python train.py --num_hidden_layers=10 --hidden_size=192 --num_attention_heads=3 --num_key_value_heads=3 --head_dim=64 --intermediate_size=768 --vocab_size=1382 --hidden_act="tanh_gelu" --norm="layernorm" --norm_place="pre" --norm_eps=1e-05 --positions="learned" --qk_norm=false --attn_scale=0.125 --bias="none" --tie_word_embeddings=false --parallel_block=true --extras=["capped logits"] --init="uniform" --init_std_qkv=0.0384 --init_std_o=0.0 --init_std_up=0.0384 --init_std_down=0.0 --optimizer="soap_variant" --learning_rate=0.00447 --beta1=0.95 --beta2=0.99 --weight_decay=0.1 --lr_head=0.00754 --max_grad_norm=1.0 --warmup_steps=200 --schedule="wsd" --decay_fraction=1.0 --decay_shape="linear" --final_lr_fraction=0.0 --batch_tokens=32768 --max_seq_len=512 --doc_mask=false --train_tokens=110700000 --max_steps=3379 --dataset="wikipedia_en"
Each number is 128 + 32 x the weight over its row's rms, rounded and kept within 0 to 255. Layers, rows and columns count from 0. Numbers have three digits each. The size before them is the row's rms in percent of the matrix's.

# layer 6 MLP down (transposed), 768x192, rms 0.107, rows 713-746, columns 0-95
100:158127160131127129179117124089056058157138113088103172133139150123183086071132136134161187118081099088152132145097186161122064148172132155105096144086127106157101164118087139088131109186102129114172119091111155114145160140134050105111118109170125120143186185119110118132168077091106186162
111:112106066143194147053136081157132146126159147129131145118158164163114138116105153084187172124130042114130141114104174138146140111131132109102181150204119153071098138118162095180144129112115020138159117126176144151116120134140082129147145158112129176134134168058141165131139110170158135126
100:125105132105146155120114173106129078129143213134113147110131074142170117110123108075127091151087093146131186144088179110089182166134105138094094122122130103158215109093147069165116142131137145150164102162119137159087194109120145135146146157106133116147139138153090169142125094124143094086
080:107150086110117098138108095119130121128116127157134102139112147097101109133210095133087112109108111084090070096126100166165125098126126114138081146163156131067075168149105124111191179122158120116104151130143072163113084187161063166077139149138121083072124154101211144128068148079094113105
101:087140180134126103079128097125120139106150149135130106128140145147137118115175186114122173146129143133106125119122130133183144143166106152100184131113121050092076133108118124205099114104146102095175118120165094164146095105140140114113153128112125110051103151116117172091129139177106139095
091:118133113142142140151096139214104158130147143146170145113083153139107079141138168073200097118117109132196152166087165100142181130149103176150114153133131137118083153148172128180151133153143089118132075127085094084148107099080149169112097158204131161110139167130121123061145093074099117124
102:171125096105102110099138083143132086161144183171098109106173149129049184142140139130129140084156134143186107092093083138103161100070128051151095176159142130136088181074142117130128124159120144072104154163119110151140111082116145130133184062109122129126166143079114189097094112117125124176
102:134185077084121117135174150098138104069152103157105121115187149107166098096157106106205104122124119137101143127093159121085117107133076120112105140084130157105130121196211118101105105197102114163087068069085167064130140068159126117090133170020146128135104127128168167076141085128107117141
107:102117109116099196074104100116162154153113143109060098045117136124129127103177102151166161141118127037108129147153099130149078101136103074124135122152154143171170094137125111104103149120232185108183110121141114095121094155160100158131125140149121146087125086088141125085096168124202127110
098:118154197087123080148133131091125165131104148065150117139067168174108089120140161154146132091169131099129100119107096110166084124104111151156125185117142111167101119155153132103159097118119211134148136085125150173063120156136168137112127169105132151133159100172172175102131153189138160082
106:156103107082140128088141140141095076128143138198146118095121096158124096164162157128075173117111153112161161119155066093084220149152096094193133085170120103129145080132155134098169132133130120152085157134116128071163100122119104171174124135047145120190151137129155132100092094154081194109
087:128111177125144131150153101166123083115036104149142122097107152154158139101109147168120181131137066144106114051183153125137160102107088189105141077117149087133136126156079143088125111113153182091087160141118143165097209103150143111091089164126100146134130151123135097112174188098173110107
096:133156101125107087083145137103144131079129114122127104144092147172141120118103125166101119143172068177123141096120119085149121141139114103186193155128153146120118113126115105069187159107135145115073193130076117131141081146139084041169107108082038147086130156185129154121173181133086198107
106:105138158120113087077116129145103110124086126121086122147062138094187137139128181122146175176159165098214162116100083157108182106148095167111162092128136122113139085095143135066125105125125125171117141138238058103137110121205137153095110087140166082102133137188084119156143177106124131123
099:171123142064126157100148081108139120170084136120104124079109163162105164078129127130161098134189148085082090133120124132087091138104157171133116078132163149219150124135141165135046119109145130103093107107146169132131093108150141140070148110200131105147082174058094120161130149142131160144
087:141177120112123167147105170139160066091190184128130123161159113153126168147195140101117116133149140133112137092142167138141164144181120120169084111144097130110151188132125128121173105137137152139153117143093105156216094116114127137118121101152099132079153126128131179124106111096141120099
098:060097110139154143092173168096124086126132115174120186112103134102149125153141072133128088124138138091127142134144150104098175181085086136095024078125119114155169190142064149130127133112140187145137130139157088165143121166130097211126096169103148117113136126137148135107130197100144124099
096:135159197120107147142113158182117124042123145089155189110110160169150144171159114162098124116116116069033094155120133089158120134145099160102120159102081116137089132143112110117055127158135161071150109139151067146117157092115105171092147138081135124148065136107108114113119157098112160116
098:059126130120161093134093057108155125156128081096134142168169140087144101175088098173128146141161065086152086093095160076180114092152141110137170104203110170105143073142172095154115066114092111126124100108198109111134120118186174130159080147144155128019173088156133141100165165145113095101
092:057134117100127100084138150132134097186142106143097116148110075175114106162089200126136128082099142161149091139121172118164125087176128135131119127117106144119099073084174118107129160100145101119097082100138124120155137122178152146124073116130130165179093096135094094189142137111198152125
105:175118135176060195151116089109088101142139106113128138086167144126105128106088133119147209175144091165165125137094127133132136129155172083163147200129165100122129135115052117154068090091104143126050129099100155152151118149162112107105155109153106156165079093113164145141168172128115196190
102:168162125109128156122157156158123142146083136136112109116157066134077132100133142137149142143111097138139113208123114164072126137127120108114110151016142150116150086156118137159119142176147104172155141114093073120137125138106149061107174100095173147147102099070144166165153179080103082144
103:099121124144108110129086129087127148102102187121192118103141113114136183152098114169118075121129142117110104131070085148088112099137122126133174113114131157126175186103114149077116160121135136109107165113162148128137188129176111107110187102118122042164091142105126141121151148108088147131
104:125158125196160140152167098227166108173128070089137103127123112149111194166144167174156150193096094176148150136118145091147156085129074166130115148092119151127111153225134120157147156129139185129102123083099158136117120157125141139114073167141166142108159095114169125105157205171039077108
106:180116087065184182088147163166114085134125086126126128111183085094124162139131095100158145115188138117174136121155100122088059199142152119148103160107128067090140126135098094173149140085109139109157094140103146184106095197142047085182154090075105109069141163174124136119100086096157062058
096:136121086125092192117096116069097091106129136114144111125146091114082135134109108118172144099134149160153055053110115149156112205169202093073131100162105117112114165155102161108071096197114119165153147127148108182119109109077192105117177143108131141147077122145139077158139179120137132117
102:152173130173137125164091103104165153166078125117116172085093096127120182126134141126126124164111113102149128136143065144106149106138152140139088118094142117091105097118141131112145164114149113139129079028142128102139185090135139085104126129127195091216062157107083094155122125150131097128
105:136142118181142120158097142102172111173122149135126102116163140108159129139157098126125230122188150132105136128129101103116095139164112141141071129125100134142109147114165116156113105113063170168127092153113188114111133155091174065107028155154178167131128117105111111112128150095194073142
097:155147126073092109130129140140122084176108143147163132134171178212102167086145126187109105090162121166159130173102077178196178059110109126152110177154115141143139162149093135167073153124182118135181119097152160206093105138123143079115139106138153083112173120168074147125147072151133150132
099:124173165167117125162114140168079090117126052155149090176153081121125149118185135092127095116140147112108161091118168113148088077114145121122215155107145186110118166125134124143154141149132174117131163107113102091118098093163104082139162107101071106069139122161172158120131117125112140135
097:072146113141151192166113090163106128137130091117107083151117165189158099105117100177107123088098184202133091082045183040115078132163112116189077112104110109098077125115152121053095108082062110121162167145110118155120131093128115162128143064141167056163118124170112101126117130117114101120
099:151097151124101151079094183100129108133108155082154132120126059084145096133188096113102146100114110083122147109157110128152154139203155147116120100122117087096168109116115110180061110115157116167104141136146136176095129143090077086091130143165161161088144125138111146105141174067107124150
111:103169138117130142125164154153104074120139129060120130179159121098097131059157103144135119120141119194163164144126142165104128139154155181160159133121123141156106143123188127139060107134181108063109055169175156119085164155184096103105109186138125129132102189121159157149099170160140128106
097:073097137157135104211089088161171092116142181134117144088147151181153091169114112092166089152090104141099111130077084151135110148172131104067112130143149154156061161102128092090128118142137100200088078142129150097178132108146152131116154139166145104153092160116079144121179112147064079164
# layer 6 MLP up, 768x192, rms 0.115, rows 714-747, columns 0-95
101:109140128213183087107092122137097102109151166162133132134151160181092125148162122111175187189133082144063158142182120122134116101076104153129131101068082104130208054150192079139094141126135097134144155145126129113165154092079123132142122124157144130112083087091140151136148116211179128144
097:068127179117148160093176149172103176073104170157144080140153132128103108163167091111100120081143116116128085179133049127133101169090115160085087100136081103114114137211119196093113135118136143088179177137116116153199113108152107097101129168146103130075080153091091144134125115082173138214
096:137029154150112151102115095102119109082158086119106122188129091096167088154122138181151116065112166145155142127157128087112168166122148090117128096076085165174096168134149094079169113115178145148147110091183114137161149077153133052168134141170145128124168137119126180144134134065142108127
099:155129113163154101088168093094161113099174139172129150121142046083126087147130140124121148109143138118193121134098087123090109183106155125087104141144114143166135133127156118157094107182092163125118182176079074124145152163057137092089123130115143167140064143154085159087165166132117101170
087:127088163090118122129115124090072053106086108136122088163130121109122155195123144206130161121121087172135083174183095219154153165110116167038121125174111131108184126112132110123198135092096163129128191146166141108142124178149111123083170151147155109107169127171222160106133126127139131157
111:147109150091104152175141158121080115087114177118164111152061140120154140144216126110094176117107113078096158094160120132203107153087125108117070104129166139122122121088116102133124155123101113111154105121068120138108214133157115079191123138183097120118090123181181145082095151098160196122
102:122122140161130123157130049154122189067141118099169116156143093154154126171165144104105101131142142212115102107158100126126117096107187137126177101116084120138107167093115091143177101085152184113121111205134203050115120197088195198128073100147104110141161153124146116081109124135149101129
102:156124100160121128166175130093134111060097159164108128123117095104111085136200193167150141167037077080112134134143153152186167099217145083124115129111132124171126116098148113160099111089162174141080126146152138137135149125138150120092123142167086090132112143140144106151047066101090186150
095:106133090139166152160087098102148106118129047105122110134165152122084094128096116165183119121103128129225122107126114112115100186102118148157125144145133105128071117152148118146129149144106130131170117133110090179162139163052160094117080114194131154111084129121106157131139111220099160161
104:098131121169168119171175146191120105110153071158127113071104176082180125061100153070140100141153086144138100051165115108096095106099163154161110158147086081134157097104122163122126119145165137110142136091072150124117129104103105152147125126148128107130080122058129118205145135154092116081
088:143172102131148114086110099155135137182121116128101137064150155163146161132081109108074094114134104115121151122124158103090118098133097124158101104166145157115115139139097130121041079100089142123079173171134104125135118076159150086123117165132089031134153113088116108173099161130097081111
100:120187103128093136156130154130097135073098117144144148154096134163118171204146136121154133112132110183106121108078133091105098147145152150127086089122149172139166142110122136189161087093065110031135122151181109125122121133139112128098153105172078068173170083177082172121185106133148127148
105:039139125146174138106143099163092180129113135110142181193130124123109123128171175115100141111170138132149170175114103159145138171104097094089161107119209119113206115131158124161165119069160123065097149065129184080151102138117097114121121118125111156121110057166127147110109169123168108194
101:122122136154130165114148138123081127131188093092058115110118137130207127118065122099131091119144184126129140166117132136107118036159117113123120135158126130126081184153165150133132126100136138128203140115134172166138116088171116127129121105075083111102191133049116072127168154143182167151
084:147095073072129122141101117107129107132174183121164113153159114160121155180127159114129114101061050120115129110153084080124109070091101097109107139122123142166082177169102077138147134164135085133144156172172167146121068165185118098092110156118189103130151106162117152130153151142105072105
100:158196098113165141127119126125084114123137151193133129122173093130126142087144139083146105078097098163062100126141164135089138110158134091109190196092122131104079114145143156077200132187121092123165101092149139164111131124030092102111121128098092128212101143092116119120105089131177112085
090:092080146172142116091136143095079138132181144094125084109079095156188165132132088136085076103103133107112183125171137112128194125078108163078083109176150070094117128173131158176146155189141120128116132116127114108126088117162110151135107127151089123142165139148158109117138172151125131195
101:134073155159180106140100149171108161213144118140125131119196130136133075146163155134188093135075149075131132148177099079112092165135110176112133139185112106110117099155130096189159149117114145163110119144075154145140161084102050090118126122116142123155116150139128158146078070222137134185
088:152154157116072110161150110127128070126167134134127143162087130150112142139113100111190150125087154071146116160049090153117160146073118080066165135121157090134160124225153116094137091130106189114131196120186156113095082127126090105096194091109125134171120070125134136141115119114157137175
103:148114211152061093108144077127075104118088164139121165112129092103174148125135144140164158116105114142069101100155112160069110109116082158125080140108096064105126175140104147161142109132183127148100104089043133120151100085112084141146159078160093161127139177087141156114187090118169127130
092:131143152150125072095127129115120077107148148181149129126087099127128060109092203131078117134137089148124079130152127119130115129148144072071066092172083153130075091138073069124136175110105134124122097155103061125099140133085101141114156148130066144079142108115161106174182106192101132088
102:084203125089071103105117144165126168070077093057140179189140157167114091143137087102166191121125128083143137124119101086125222100115118106109151131088088142105121105173097093094123084129098164175093124147105104116101193161175116171099099183090170156131135081136132164118133133126159131158
097:139135057158167149170111163151092100120117160110146132144185122105116118109079113093132095128056133157117159187124151145159093116096100100159145111125092094116126194146080093111113174178146150109151164120128157151092183061101208130157113124114121118084161136134125149107109191047100131110
109:135080064138115167109151058084092113124182136117138148177098106181099127121127131126081203195065129112145151092151111116142095116092152128054140082124121123147084094125100157173194137147128125186130118150136102104152170078131115135040139151072156090146125142128105141134136131128094160153
107:196046132161070121096151106117105169102123087135121108098149125147142180135131120128138173090156121112127148163192153113155114135111131133216166094106119143088155095111107145176163138177220124086172104086131104120136170132106059170133136146081131180174132109114104122093140147119137030118
103:120123158195191126120049090137151155182189151086107121139120142078139090126157172113074135181111107108187142106118122109074150160177118163106123089145151093082177115151149081138116086120166105133124133144113171146128128128140143144107211101070093087138125071122128176126079165117161132132
107:122092091098166200104151103171143166083075085080140117082119090115102164139115128072086129091158114176094111142141130149142121146047134152157123074107127107089119140150119160122100132102142180046097123145191084094154052159068154168177151152134090094145111142175096093081066080138129139090
095:142113150116114156110090144122107108158122201117223162141128139099103135105120064122151078104147152165123166142160078107114130141099131106131135172129132097177142139101073143130049109132112173164087139089129168135175047145116111159104131114139095110152103114062086113118144104157148111190
096:108127149125175051113069090100170137140127090101052104139143103162168119107149140166152123085182119149167100172137085076162119174130122139125125166129133127073211111150142105093167103097110195104111056132156137157202148082121137133171128148045090200165106119128082137160120112172143118156
109:074140151153084182124114161111127154119129090139158063089163114105094141135059114165161122066132108210134105105156176109145121100125139113111117127152117043176096148187143156113126170150123158194135126124124093096170108083183142125218160145117108119100116173158058111192111133130125147152
097:125141173068093097115117060121122153180184101072112099094091163118070157199071153078103135165103123131173096095078126156097133139165089133141178136124124114133106082121103156111153149155131116158129174150160125097167151112092156089140129168115153110166149078099152148123102142201142166156
100:120174105113130114104139172188130123106142176128109091182154137085162040094127064156113076132084138094140116138136090070149115163134176141126165112092082070158125140137121115083131101092067122097148193158136122144129168171167099114132154092124165134112077133136051114164156149092120114201
101:121150072116127160143146134060120104108136129133125085115111098126160150172114123169186085162150101128083106183144110171092080147055176082107146136162148048136131165186159138091159121121128145110167173138082087117085132082129138106181080165136101150130141123158080122110100119123185137174
104:171091140138106100122119053142152091054096170103119088187114156166174123196122098114192146128138144105115097137137166112082159104070127059097150136132126170126092135156091142126156100139167051062124147124100145134115122164176131130164098106137149170128102179084132187121102176138100142146